From a checkpoint of a small transformer trained on Wikipedia: a variant of SOAP for these matrices.
Each number is 50 + 10 x the weight over the matrix's rms, rounded and kept within 0 to 99. Layers, rows and columns count from 0.

# layer 3 MLP down (transposed), 1280x320, rms 0.0958, rows 410-453, columns 160-239
46 53 39 23 56 52 46 40 52 41 51 61 71 50 52 48 40 45 56 37 39 73 47 51 57 64 69 46 65 60 59 44 47 44 53 52 49 52 57 45 44 49 41 45 43 50 60 36 66 45 52 48 55 24 46 33 33 49 43 52 46 48 43 44 39 25 55 37 26 55 54 33 54 67 45 56 49 54 53 43
43 40 46 36 43 47 52 54 37 36 44 47 51 45 60 50 57 50 58 23 45 52 44 67 49 53 41 68 49 22 47 67 43 57 71 49 48 48 48 41 55 50 55 59 50 65 61 26 36 40 59 50 33 59 33 56 47 58 51 48 42 54 35 58 49 49 41 56 58 41 40 32 58 75 56 47 47 41 45 48
53 39 49 57 47 56 65 36 52 40 55 44 47 51 49 26 53 71 65 56 49 28 51 43 50 47 41 50 28 42 53 57 71 54 36 30 44 63 56 45 54 54 65 55 47 44 62 48 69 42 49 42 52 45 44 51 61 32 60 55 44 67 50 52 47 36 57 53 65 42 64 55 47 51 56 67 46 37 57 59
37 33 55 49 42 54 60 36 66 73 87 51 45 31 46 47 56 47 60 51 34 56 53 45 49 52 44 45 55 35 62 47 53 56 61 40 41 47 65 56 60 53 38 42 31 55 56 54 40 55 35 53 63 73 39 56 60 56 50 40 34 48 53 46 37 70 43 55 44 63 40 43 36 40 52 41 53 43 32 41
34 45 55 36 56 72 39 57 53 65 29 59 54 57 39 53 57 54 52 38 48 54 65 55 48 61 61 55 52 47 44 48 49 47 48 34 75 60 66 53 30 59 38 57 55 60 56 60 55 37 57 70 44 39 62 56 54 42 41 64 50 52 56 47 37 47 60 56 54 54 44 46 48 54 48 58 50 49 45 45
42 35 37 64 57 51 53 64 46 57 57 39 47 55 55 48 52 61 43 49 59 59 48 39 51 49 59 50 47 38 46 66 40 54 49 64 52 40 38 43 43 62 50 49 49 44 49 39 33 59 66 38 51 56 41 66 62 60 46 67 58 42 59 38 33 41 51 55 60 42 61 54 47 49 48 53 38 54 55 47
44 62 46 57 31 34 56 70 54 51 50 46 41 47 44 48 47 38 54 32 46 57 51 60 38 57 63 63 32 54 49 67 56 75 52 57 61 45 27 39 59 65 46 63 45 40 48 46 39 31 49 32 50 49 58 44 40 52 48 39 47 44 59 55 48 46 50 46 48 71 47 43 51 49 64 60 48 46 46 36
34 24 56 61 43 47 51 38 26 62 49 59 71 47 52 42 46 56 30 42 43 34 52 42 37 44 44 49 59 28 51 56 48 48 73 47 40 43 34 31 51 67 55 58 51 48 64 49 56 45 54 51 57 66 22 51 49 53 65 50 46 42 71 59 51 50 63 64 50 39 49 49 60 26 42 63 44 31 44 60
35 45 65 63 58 54 60 36 45 45 53 56 60 49 59 53 54 40 45 31 53 77 53 49 39 37 41 49 56 34 54 45 53 53 47 65 41 62 47 59 58 56 50 64 45 44 50 60 38 65 37 63 53 63 48 50 43 54 49 71 48 59 56 36 66 36 45 37 46 51 48 58 51 60 45 48 50 45 46 51
41 27 60 46 48 52 48 50 39 36 53 61 61 51 43 70 57 35 46 40 36 55 45 47 57 46 44 67 50 27 43 62 49 52 56 50 60 35 54 46 54 47 55 63 50 44 51 45 59 49 56 45 52 38 49 24 51 63 47 62 51 28 56 48 65 49 53 54 52 47 49 51 63 35 56 40 49 41 28 63
42 60 44 47 51 43 51 56 35 47 55 43 61 45 55 53 59 36 78 28 44 45 51 60 53 54 42 41 48 55 50 52 45 36 40 58 47 47 79 39 42 58 46 44 66 57 41 51 32 56 57 54 61 58 46 51 52 46 60 52 18 67 51 35 55 50 30 39 56 54 70 47 40 38 52 54 40 52 55 38
57 58 55 55 53 68 47 37 58 42 35 45 58 32 57 41 34 33 93 82 45 53 53 37 51 67 57 36 44 43 63 60 54 45 27 51 64 72 50 69 32 32 40 24 53 73 50 62 55 60 56 58 63 45 27 21 42 61 58 42 62 64 55 45 48 31 32 61 58 63 74 55 51 66 40 53 82 33 54 50
58 55 47 42 53 47 51 64 55 42 56 73 29 45 46 59 55 57 42 44 47 62 43 59 27 50 60 62 57 51 58 57 44 49 54 58 47 59 44 51 53 34 44 33 44 54 46 53 59 44 61 42 53 52 51 40 56 33 40 43 59 32 41 31 54 56 39 48 52 55 57 58 48 54 46 51 49 58 67 60
50 48 52 68 68 45 47 48 58 53 57 69 55 63 64 41 56 49 52 54 61 57 39 63 71 36 41 59 49 40 65 25 69 52 60 50 62 71 47 58 43 42 51 56 52 56 25 67 50 63 26 49 55 55 44 57 41 44 54 51 52 45 46 52 52 44 32 42 55 58 45 45 49 62 34 37 53 49 48 54
28 47 59 42 55 61 62 51 49 47 50 51 57 50 53 59 39 60 67 46 58 29 55 52 40 52 60 36 39 64 38 56 53 58 32 64 52 52 31 39 49 68 39 48 55 64 39 65 46 36 26 50 41 55 44 50 52 60 55 41 48 59 36 43 68 52 34 55 35 55 43 42 62 57 61 46 44 42 54 46
36 57 44 58 55 49 36 54 45 52 54 45 66 56 42 44 54 61 72 47 36 58 28 57 67 61 43 69 53 32 64 41 55 60 50 54 57 63 70 51 35 69 56 41 43 45 44 40 45 44 45 50 57 47 45 54 48 64 44 57 53 64 55 47 37 42 56 43 76 50 52 40 61 51 49 66 45 63 61 49
51 37 26 63 24 48 39 55 56 43 39 51 47 71 59 50 73 54 50 34 44 54 53 43 49 57 46 64 49 34 43 56 45 63 45 52 60 46 36 54 47 47 37 52 44 60 49 48 61 57 50 57 43 30 45 52 61 49 39 28 44 64 35 45 51 56 39 52 62 33 49 43 49 46 51 52 50 43 49 62
41 49 36 41 51 59 24 61 45 65 57 32 82 50 45 54 50 44 54 65 54 40 49 66 40 45 43 48 41 47 31 45 50 40 48 59 54 54 64 37 56 40 51 68 37 64 42 52 57 48 63 45 61 42 47 49 56 65 69 61 50 39 60 63 65 57 39 31 61 54 51 62 58 58 42 55 39 55 50 47
51 53 49 49 41 43 58 43 60 52 49 42 57 43 55 49 66 28 76 36 35 59 55 44 53 54 47 49 54 36 41 51 50 53 69 48 43 34 47 36 54 56 49 49 58 64 31 49 52 49 65 51 50 57 56 47 48 57 55 43 41 45 51 55 50 55 49 61 54 41 47 69 44 54 50 46 52 61 50 36
53 61 52 62 48 52 40 67 29 38 48 48 45 49 56 47 69 63 57 22 48 46 56 49 51 59 38 50 49 59 59 54 38 39 76 52 46 58 58 47 43 56 48 58 39 47 50 59 67 47 58 28 41 40 29 38 57 64 54 59 51 67 31 50 30 58 30 45 50 48 45 44 63 40 52 50 48 45 54 33
47 35 61 71 51 66 47 42 42 37 56 53 52 57 42 65 49 59 49 54 71 50 52 33 32 41 33 55 52 61 46 65 54 49 46 72 40 39 61 43 58 51 63 60 50 40 59 49 60 34 36 62 64 39 29 66 56 28 51 39 45 47 44 41 52 53 62 57 83 56 69 49 45 54 53 57 64 50 65 59
53 51 51 66 45 50 56 43 49 67 50 44 61 39 39 61 68 46 47 45 53 43 52 59 41 47 54 63 46 24 58 60 47 61 56 57 50 48 66 37 54 43 42 50 75 54 43 57 51 67 40 51 54 70 43 36 55 58 59 66 56 38 55 52 54 53 57 53 60 48 46 57 72 29 57 58 31 56 24 49
55 38 25 40 52 58 40 41 41 48 49 66 33 59 41 30 42 55 58 51 67 63 43 35 42 63 58 43 69 81 71 64 74 51 48 37 34 59 52 40 61 44 35 49 55 60 31 49 56 42 57 49 53 37 64 61 51 41 38 33 46 35 34 62 60 49 61 60 51 55 42 39 54 57 64 42 42 30 58 42
30 35 51 40 39 65 47 58 32 52 49 50 42 36 51 49 51 37 51 49 38 46 51 63 66 31 71 42 48 39 61 50 36 52 43 41 41 34 59 43 40 60 45 33 50 57 61 38 52 48 52 52 52 40 45 49 49 67 37 55 60 46 52 38 46 52 53 36 38 44 48 66 42 48 46 54 47 47 27 39
38 33 52 59 46 46 51 38 38 44 45 37 53 46 41 38 48 52 49 49 44 40 51 48 15 58 32 43 44 48 59 53 49 49 36 47 47 56 32 50 57 57 50 49 60 63 32 66 41 47 35 41 48 54 45 48 42 52 56 56 51 71 52 36 54 41 51 40 46 54 40 56 38 62 50 49 53 46 51 43
42 48 56 35 46 48 60 52 60 53 54 48 50 53 39 48 40 51 54 67 76 57 33 42 56 52 53 33 53 65 49 43 36 52 30 46 35 58 44 44 46 41 37 40 40 48 22 59 45 57 41 49 54 53 39 57 52 41 59 47 47 40 65 55 53 46 66 67 62 43 37 39 37 65 58 36 37 56 75 50
63 48 46 31 61 34 51 55 37 53 44 44 38 53 43 66 40 47 49 49 43 59 41 58 38 39 51 35 54 54 46 39 52 56 38 59 56 50 47 58 60 58 64 58 21 42 58 55 52 49 54 56 65 62 51 42 61 42 53 47 57 52 63 51 26 47 46 41 61 57 71 47 48 44 45 42 45 52 53 51
38 71 44 58 54 50 53 43 64 49 43 72 48 55 52 47 45 43 51 62 49 51 45 43 48 61 57 42 43 55 59 39 51 44 52 59 51 53 51 63 57 43 57 61 51 52 42 47 64 39 58 55 48 54 32 42 49 68 56 53 43 49 59 45 60 48 44 59 62 49 63 46 59 58 51 32 45 62 71 48
40 56 28 51 61 40 44 52 38 50 62 47 49 30 50 43 47 39 55 59 59 50 41 50 45 36 67 63 63 58 52 51 39 62 59 54 50 39 45 49 60 47 56 30 56 66 42 49 39 60 57 58 52 46 48 49 53 39 45 65 55 49 61 48 62 37 54 54 63 37 41 35 69 53 73 48 68 57 43 60
54 39 64 45 65 57 60 51 52 45 48 62 61 48 49 58 57 60 35 64 60 45 52 44 68 44 39 60 48 26 48 55 54 65 68 51 61 45 59 55 42 26 33 50 35 43 52 66 51 54 40 46 42 41 55 41 48 46 61 52 53 44 54 51 54 53 64 57 46 57 57 33 52 43 47 49 51 50 38 45
59 40 50 57 33 61 55 47 49 44 54 50 46 48 49 36 53 49 60 56 54 50 41 55 24 45 46 45 50 58 43 45 50 51 50 56 50 50 70 55 36 37 63 55 64 39 65 65 45 68 53 56 48 60 46 66 49 45 52 44 75 62 49 50 56 61 50 44 47 56 53 59 47 58 42 50 38 39 63 47
64 37 30 67 39 38 52 52 54 32 65 55 65 57 47 49 46 68 46 68 47 73 54 22 34 44 48 58 61 58 37 55 62 50 34 43 39 44 35 47 35 38 46 44 36 56 52 58 50 63 56 27 58 46 45 61 43 44 37 48 55 44 47 61 59 50 61 61 79 62 41 53 60 14 56 59 59 75 64 36
67 30 64 56 30 60 55 57 41 40 36 51 48 41 44 48 46 46 59 40 46 42 44 45 42 58 58 67 60 63 66 65 47 46 65 47 37 41 35 47 51 32 44 37 38 58 43 50 48 46 38 75 65 60 40 48 40 61 48 52 52 36 48 40 47 63 39 71 31 57 56 42 57 43 45 34 53 48 59 51
41 47 44 43 46 56 62 48 51 66 53 53 52 46 54 43 42 23 55 54 41 57 52 54 60 48 40 51 51 58 60 48 56 60 31 41 64 54 54 50 47 55 62 49 44 61 69 62 61 62 39 60 50 33 51 45 62 78 45 56 54 60 49 49 34 61 53 39 32 46 48 51 41 54 50 48 45 69 53 45
54 54 45 38 34 50 49 44 46 28 52 38 49 41 52 52 75 57 38 58 48 39 35 43 65 53 48 48 42 52 53 66 43 47 55 49 51 36 78 50 60 54 63 70 58 61 53 57 48 42 62 42 59 59 57 63 55 50 51 49 59 37 44 80 51 57 62 48 46 42 34 27 50 48 55 61 61 42 46 59
57 50 57 22 55 68 55 63 30 58 52 47 53 36 44 45 30 44 37 39 52 65 49 34 42 52 48 51 43 43 49 35 55 61 38 46 52 44 38 52 43 41 59 56 47 49 57 42 53 29 50 65 47 48 63 69 48 54 38 41 60 40 58 67 51 58 64 50 43 50 50 56 30 46 44 47 51 51 70 50
58 48 51 65 47 63 53 45 47 62 53 51 58 56 21 57 53 44 52 47 44 56 59 38 40 37 64 36 48 53 63 46 46 49 48 48 50 36 57 58 57 48 37 47 50 59 39 50 39 61 48 46 47 74 42 40 49 46 48 43 43 54 40 37 25 57 50 44 54 51 56 59 44 51 32 49 51 51 36 73
61 53 38 58 45 41 23 82 55 63 51 38 48 41 63 75 62 41 54 48 44 42 63 48 67 53 39 60 62 59 64 47 44 57 52 53 48 41 52 39 59 63 52 57 51 67 66 58 31 68 48 51 44 45 66 44 57 42 54 52 53 35 51 70 75 50 57 44 43 44 38 35 56 39 47 51 48 54 38 51
47 45 49 65 51 40 49 59 49 54 44 37 44 28 39 68 50 65 46 49 46 47 52 52 53 44 49 61 60 61 55 44 57 41 51 45 60 46 45 39 51 61 61 45 38 44 59 49 62 57 56 37 40 57 37 68 44 54 61 75 64 61 63 60 53 38 46 53 60 45 38 46 44 54 52 72 59 31 56 48
45 60 65 61 48 50 54 58 57 50 68 50 58 45 59 62 51 70 44 67 50 38 58 50 60 30 51 43 42 44 51 42 57 46 38 66 35 44 53 46 49 44 42 69 50 36 45 61 41 53 46 47 44 34 54 43 54 53 57 42 37 40 32 51 56 37 54 47 53 49 58 37 50 60 35 65 38 40 58 53
53 50 76 61 64 58 55 44 58 45 27 57 57 34 44 59 47 53 59 51 52 40 62 49 41 61 60 52 48 55 51 73 40 59 54 39 42 62 51 40 41 55 47 53 55 47 61 35 65 53 51 63 44 44 51 33 31 34 47 37 52 50 48 36 55 58 62 58 40 60 61 40 69 42 45 57 37 45 43 39
44 53 61 75 47 45 47 46 45 61 59 59 50 62 53 54 45 67 42 54 52 50 58 38 59 53 45 49 50 63 52 53 35 54 59 47 48 57 54 59 48 54 47 62 43 62 59 53 51 42 60 52 53 55 38 58 28 47 54 56 38 54 33 40 48 44 39 48 52 54 67 33 48 75 50 53 52 49 55 48
60 62 41 34 49 46 52 51 41 44 42 46 42 50 50 41 26 71 54 35 54 45 41 60 49 27 32 67 47 42 55 52 33 49 72 41 65 62 56 36 24 41 39 48 53 24 67 57 26 64 44 70 42 40 26 65 51 45 45 58 35 33 22 50 58 52 53 40 46 32 34 53 42 49 53 44 55 56 38 41
68 51 67 52 59 57 62 43 58 57 55 37 44 53 54 43 51 51 53 63 58 52 57 63 44 47 40 42 66 71 40 64 51 59 30 44 62 55 37 52 39 60 39 59 56 36 44 51 41 37 51 51 47 62 42 36 49 55 62 59 39 66 37 53 44 51 47 47 52 40 52 46 38 55 46 48 57 45 47 50
# layer 3 MLP up, 1280x320, rms 0.112, rows 411-454, columns 160-239
64 46 44 55 50 49 47 37 58 49 51 60 46 60 43 50 34 51 46 40 45 36 56 60 58 33 66 29 64 53 44 43 52 46 46 56 52 54 40 49 53 54 62 46 51 59 42 44 63 51 56 55 51 30 47 70 59 51 57 48 53 44 54 50 47 44 57 47 39 67 49 57 50 22 42 43 56 46 47 56
35 43 57 50 45 51 42 58 56 55 37 58 44 36 47 47 43 57 54 47 45 71 37 54 49 40 65 39 51 29 56 59 54 53 69 51 55 44 56 43 52 65 58 31 53 53 38 50 55 56 49 51 44 49 68 43 36 46 64 43 55 49 42 45 39 53 38 64 48 54 55 48 41 40 76 35 35 55 38 62
41 61 49 62 53 62 52 40 54 39 59 48 53 62 49 64 47 46 54 55 54 57 47 47 58 52 57 51 58 68 65 45 39 43 46 69 41 61 47 53 59 58 55 50 45 45 60 56 61 55 53 40 56 45 52 48 54 49 50 52 63 52 50 57 32 56 45 54 45 44 63 56 37 54 53 38 48 48 55 46
54 45 52 52 42 45 43 48 57 61 37 55 47 53 61 48 40 39 68 51 72 64 56 57 40 51 69 63 45 68 62 57 60 46 35 65 50 53 36 56 78 85 43 64 49 52 76 55 64 56 47 60 49 47 42 54 51 42 50 53 43 30 50 56 43 47 32 45 66 43 50 59 55 69 39 45 38 60 49 75
48 45 73 58 48 46 54 49 50 39 36 54 50 47 48 50 37 43 48 65 43 63 42 53 53 47 49 65 46 57 53 48 70 44 39 56 39 50 70 57 40 60 51 46 42 42 62 43 59 57 40 49 55 44 59 44 45 52 51 54 52 57 47 47 56 51 39 48 59 51 44 55 50 45 58 48 45 40 54 55
53 52 35 73 40 39 48 38 30 53 39 32 36 41 38 47 43 49 67 52 50 57 60 39 72 59 39 45 45 44 41 45 45 37 49 43 43 57 45 58 40 51 51 54 34 45 58 55 43 56 56 38 49 49 39 35 67 66 61 54 41 30 52 48 52 50 45 48 63 66 67 25 64 43 47 74 66 49 37 44
52 60 48 49 50 67 57 66 36 61 48 65 47 64 69 52 31 53 50 50 51 63 38 43 68 35 42 42 50 62 48 45 47 45 47 62 50 41 55 33 53 31 46 68 59 44 54 60 36 39 34 60 30 37 61 23 56 44 58 49 55 47 43 28 59 41 52 59 48 50 62 32 39 35 36 57 56 70 43 32
57 44 47 44 37 74 47 62 58 47 55 41 51 65 46 41 52 56 47 57 46 60 54 67 39 56 64 53 33 61 51 54 47 48 58 55 46 46 42 32 27 54 52 48 45 58 55 54 55 49 44 50 63 41 62 57 45 48 51 50 61 48 54 49 49 45 44 58 45 62 40 50 50 46 35 46 41 53 49 54
65 64 72 39 61 71 39 53 65 39 61 39 62 56 43 55 58 52 61 60 53 51 53 46 50 50 56 51 42 66 52 43 69 42 55 53 46 49 50 45 49 48 49 40 52 60 40 51 49 64 26 54 50 35 50 41 49 51 50 38 48 50 46 41 53 52 43 45 43 40 39 61 65 49 41 47 58 52 48 58
43 53 25 45 43 47 45 47 50 37 52 58 50 64 33 57 32 43 39 72 51 45 40 48 65 45 63 32 64 49 57 50 60 52 47 33 57 46 44 62 67 39 47 51 52 37 57 30 55 44 48 44 71 65 47 37 51 59 47 37 56 56 67 43 71 60 59 30 65 63 61 45 68 62 60 59 36 45 44 66
72 64 58 58 57 51 44 58 49 39 47 48 72 58 61 50 55 62 62 52 31 33 55 50 64 75 67 40 35 58 65 59 47 42 23 62 47 49 39 56 43 39 24 62 52 51 59 66 45 67 54 37 44 47 40 53 46 48 32 55 65 31 69 50 55 60 60 43 55 65 54 62 72 63 54 49 45 84 52 53
52 48 52 44 50 74 35 50 55 34 45 36 46 47 56 47 44 55 46 42 49 40 48 40 54 40 57 43 46 50 52 51 43 43 46 48 56 42 43 53 49 77 62 74 45 52 55 56 52 52 32 39 66 49 44 61 62 60 44 55 42 69 36 57 52 56 59 50 62 45 60 42 39 59 56 61 29 40 51 55
45 55 43 46 51 48 64 51 46 44 41 46 46 50 44 56 41 46 41 49 46 52 39 68 60 44 48 61 60 60 61 62 46 28 59 58 27 56 36 53 39 34 63 39 51 52 48 42 51 48 42 47 64 51 47 50 57 51 52 47 61 34 42 55 46 59 44 64 49 60 40 59 79 51 51 44 50 51 35 49
55 56 48 38 61 48 32 48 54 61 51 57 51 62 62 56 43 63 58 48 61 58 47 38 45 52 47 55 58 79 74 51 50 49 48 42 48 61 58 38 57 50 46 43 61 50 51 45 43 47 53 42 55 52 54 59 50 56 56 45 41 70 37 55 35 44 41 44 58 40 57 48 50 44 48 54 46 53 37 35
56 52 65 53 55 54 42 41 62 64 63 50 51 41 42 30 49 39 62 60 57 38 58 46 50 47 56 42 47 44 47 54 55 38 62 54 61 50 53 48 56 43 27 44 56 45 54 28 42 44 56 45 35 57 45 44 53 36 52 48 51 35 44 50 59 53 45 55 31 62 46 42 52 46 51 27 55 63 43 64
43 50 62 45 38 51 40 51 53 50 46 61 54 39 44 58 48 53 56 47 50 54 64 52 45 55 53 38 34 54 48 45 50 29 47 56 46 58 32 33 56 58 43 58 63 44 57 54 62 45 48 30 57 52 59 54 53 47 51 51 59 44 60 38 56 49 51 25 60 55 34 53 57 42 57 42 49 43 65 52
68 42 51 43 62 59 54 48 47 51 24 33 61 47 69 36 53 33 41 47 54 49 51 48 50 54 36 56 46 62 51 40 64 38 36 52 43 61 55 56 65 35 35 70 38 63 63 55 64 53 29 71 54 52 54 28 42 64 59 54 44 59 42 58 45 50 41 58 44 54 51 49 32 40 56 54 38 55 48 55
50 46 44 47 49 60 34 39 56 35 72 56 51 52 42 51 59 47 36 60 51 37 57 42 58 48 51 57 48 59 52 34 52 57 55 35 50 57 42 43 53 48 38 49 41 46 57 38 62 49 47 25 40 52 37 36 56 40 42 34 59 56 62 56 44 49 58 37 61 42 55 43 49 63 48 45 43 63 43 60
59 62 51 55 61 62 54 31 55 59 53 55 49 50 45 37 41 41 59 54 57 38 41 52 44 64 44 68 36 46 53 48 46 55 49 55 42 65 62 61 37 44 59 51 36 46 49 58 36 53 42 53 64 48 54 50 64 49 63 70 61 58 62 38 46 63 55 60 41 66 43 63 65 35 44 57 67 54 51 51
65 53 44 49 74 56 49 61 47 56 56 56 61 71 59 30 56 42 30 63 43 64 66 51 50 51 60 52 50 60 46 58 70 61 45 61 61 59 59 55 43 49 64 70 37 49 52 44 52 29 48 59 49 31 46 48 58 56 26 57 49 53 48 48 56 57 63 48 32 54 52 39 49 57 60 39 52 54 50 42
80 58 52 55 46 44 52 30 38 36 66 45 40 51 60 41 63 52 47 47 60 49 50 66 39 31 47 47 63 40 41 35 38 46 57 49 56 46 55 57 38 65 48 64 62 62 55 45 54 54 57 68 42 33 49 51 70 52 46 60 69 34 32 33 44 47 45 53 41 49 36 38 47 37 61 42 48 33 45 34
47 63 55 34 59 48 55 47 55 50 43 52 46 65 24 64 42 56 45 54 31 50 46 66 64 62 40 52 37 61 51 43 52 63 35 43 49 49 52 42 43 47 59 48 52 58 68 68 53 49 38 38 46 53 43 34 76 73 67 45 54 50 28 54 59 44 45 47 53 33 67 49 48 27 59 68 48 57 60 31
39 37 64 63 56 42 68 42 34 53 53 38 59 43 62 55 47 62 33 54 40 31 52 52 67 54 45 52 43 55 56 49 40 60 50 58 62 53 38 54 48 52 45 53 54 31 58 56 62 64 43 44 34 49 43 36 69 42 57 53 42 60 43 51 53 64 54 48 57 58 42 56 35 53 50 43 53 51 47 42
54 64 50 67 51 35 61 66 34 37 54 62 39 45 45 50 58 43 35 57 51 41 43 51 55 43 58 45 60 62 59 39 50 50 47 51 39 43 45 52 45 47 61 57 46 41 39 53 61 37 45 46 42 34 52 42 65 54 60 50 45 25 64 28 67 64 49 55 47 55 43 47 47 37 38 54 58 53 38 56
61 43 44 56 37 55 65 34 41 49 54 26 37 30 33 37 50 43 50 52 62 63 54 44 47 47 52 55 40 50 55 52 75 61 69 50 32 54 53 48 56 48 82 37 69 68 59 63 46 39 50 45 36 42 29 49 46 43 78 31 71 47 44 47 59 59 73 64 45 39 58 42 59 50 56 37 61 26 51 71
69 36 45 60 54 46 42 57 43 62 43 59 85 57 58 36 44 66 55 36 34 38 50 49 54 50 62 57 43 63 52 43 33 30 66 60 62 58 55 47 37 54 41 40 43 35 52 37 55 55 60 32 37 41 45 54 53 54 51 50 58 39 54 53 49 58 44 56 32 40 47 55 61 45 29 35 52 52 61 62
56 36 58 68 53 38 53 50 32 57 56 37 51 53 61 55 53 52 52 27 53 64 50 47 50 56 50 57 63 46 54 29 50 54 41 55 40 57 57 55 44 48 60 44 50 58 59 46 44 66 65 50 54 44 54 57 48 43 58 33 65 48 40 53 43 47 48 51 58 46 57 46 40 36 56 72 45 49 31 47
75 61 71 33 41 56 57 52 50 48 53 61 58 46 61 51 49 46 52 53 56 42 47 55 35 31 43 53 61 60 58 38 47 44 44 43 52 26 49 41 40 52 55 51 61 60 50 41 53 51 43 54 41 55 50 48 43 61 44 67 53 56 68 59 50 61 56 62 68 65 54 41 48 47 49 35 64 31 64 58
45 52 57 45 51 49 65 39 52 48 38 65 44 69 62 43 79 51 49 62 49 52 60 44 58 73 44 53 61 67 41 49 37 34 34 59 50 50 40 51 57 55 37 52 62 53 47 38 56 43 44 47 57 58 37 63 74 49 62 52 50 49 57 51 45 49 50 47 35 57 65 50 67 39 55 53 50 48 51 38
46 48 61 57 67 56 56 41 69 45 51 52 44 42 32 50 45 45 55 52 62 73 59 47 76 46 48 60 25 39 40 54 59 59 52 54 60 49 66 47 62 68 64 67 44 52 59 40 63 61 41 59 42 57 54 68 56 55 58 55 58 38 42 56 51 53 58 57 29 43 56 45 28 43 38 35 69 45 57 41
55 55 50 61 34 48 35 39 44 38 62 62 47 45 44 45 51 34 47 39 49 60 39 43 58 48 38 52 39 52 31 60 64 42 56 58 58 56 54 54 64 41 41 49 48 43 56 44 76 46 41 42 60 50 67 46 54 59 45 38 46 25 49 55 36 50 48 51 53 61 70 67 60 44 53 62 51 60 59 45
38 43 63 69 57 36 30 57 55 44 34 39 53 35 46 42 57 48 42 45 53 36 39 46 61 38 51 41 45 68 67 33 36 43 36 45 49 50 43 55 61 34 40 57 59 40 44 38 71 55 54 56 42 51 53 31 54 50 70 63 51 64 50 72 54 44 34 44 55 52 70 61 41 49 69 58 48 43 44 57
48 49 49 40 53 49 51 55 48 47 36 48 56 72 44 54 40 68 50 46 66 43 38 53 38 44 48 31 37 49 58 45 46 58 63 40 48 44 39 52 51 45 50 62 40 47 58 38 31 45 53 46 55 52 53 40 54 48 67 41 50 46 47 56 52 53 57 44 45 50 58 57 61 64 46 53 56 50 58 43
46 54 49 45 44 51 53 41 57 40 49 51 42 58 54 55 46 45 58 32 51 65 57 51 71 66 56 40 52 55 55 50 54 51 63 44 55 40 51 49 53 40 43 47 46 66 62 34 56 53 52 36 38 54 54 38 47 58 27 49 31 45 43 53 45 52 54 58 49 60 54 37 52 43 58 65 44 61 44 67
44 42 69 50 38 48 58 56 55 51 55 47 46 62 54 54 45 53 42 44 51 44 48 62 43 57 49 46 56 58 56 46 57 72 51 56 45 40 48 60 53 59 37 49 73 50 56 56 54 43 49 35 49 70 49 48 58 45 53 46 45 66 52 54 42 62 43 43 37 47 55 44 54 51 42 36 51 36 33 54
49 53 53 61 44 45 54 46 53 55 66 65 30 50 37 46 59 53 50 57 66 38 54 44 44 41 46 51 53 45 45 46 60 53 45 47 76 33 52 42 45 51 48 60 49 42 49 55 43 63 39 60 44 46 39 38 43 49 37 38 62 41 56 50 42 59 52 64 63 54 43 50 59 55 51 59 50 58 43 50
47 70 63 51 36 46 51 44 57 40 56 71 60 50 32 41 44 58 40 56 35 51 69 43 74 53 39 45 47 55 60 34 40 76 39 50 52 57 50 59 66 55 45 71 41 58 32 49 45 39 49 51 51 56 44 46 40 57 50 66 60 52 46 44 51 62 51 72 41 48 52 56 34 62 60 39 59 60 50 43
49 46 40 40 41 41 52 52 34 57 51 41 47 40 67 59 56 57 48 61 44 68 54 59 55 52 42 69 46 45 73 48 41 47 43 65 45 30 50 40 61 58 52 66 52 68 50 63 67 56 59 40 62 33 55 46 60 51 36 48 39 56 40 36 48 51 31 49 56 70 37 54 69 58 57 56 49 52 57 43
67 47 48 49 54 31 62 54 55 54 54 47 39 59 73 59 36 49 43 39 65 55 57 47 38 45 62 71 41 35 61 36 54 57 58 37 48 40 53 66 46 65 51 38 62 44 45 41 54 57 51 57 46 51 63 34 39 55 38 43 45 52 47 47 49 56 41 52 58 49 60 50 53 48 42 53 42 42 45 60
39 67 43 35 39 55 46 51 33 40 46 36 54 34 52 45 58 48 53 46 41 41 54 57 58 42 53 57 42 43 47 48 43 47 43 44 59 62 50 54 55 46 38 60 38 68 52 38 51 33 51 44 43 66 60 50 67 33 42 44 54 47 49 48 62 46 45 50 40 49 52 59 55 42 79 54 60 57 50 54
57 54 39 54 54 51 36 55 51 45 56 50 53 40 38 33 59 43 49 52 52 64 39 54 43 46 53 54 58 47 60 44 59 65 27 55 50 52 53 36 45 38 62 52 46 46 43 48 51 76 47 54 54 46 49 44 51 49 36 47 64 58 51 42 50 44 62 62 37 52 48 50 61 64 55 48 48 46 41 61
67 66 37 66 47 47 20 45 62 29 63 36 57 59 37 37 51 44 50 52 43 61 63 66 47 58 63 47 45 47 49 66 48 33 41 43 38 55 26 67 67 52 58 65 39 33 57 34 47 60 55 48 68 55 57 45 64 62 42 56 42 44 77 36 30 45 45 64 59 61 47 31 46 64 52 55 43 44 54 51
55 57 51 61 48 38 56 55 50 50 51 52 55 39 59 48 52 41 58 58 43 49 48 35 51 53 55 58 49 42 34 55 39 45 56 61 47 54 63 56 38 50 55 43 36 66 38 46 57 58 23 55 46 48 54 57 43 55 44 47 35 38 46 61 40 48 45 44 48 50 55 48 43 39 59 60 61 61 58 57
51 59 27 47 41 54 65 52 62 43 64 55 36 28 42 47 61 52 49 49 40 53 56 46 58 50 57 46 55 56 18 45 47 44 62 37 50 37 55 56 42 52 71 52 40 41 53 54 54 47 35 53 47 54 46 49 54 61 53 59 27 40 36 51 70 49 63 61 44 58 52 52 48 55 23 42 57 26 55 62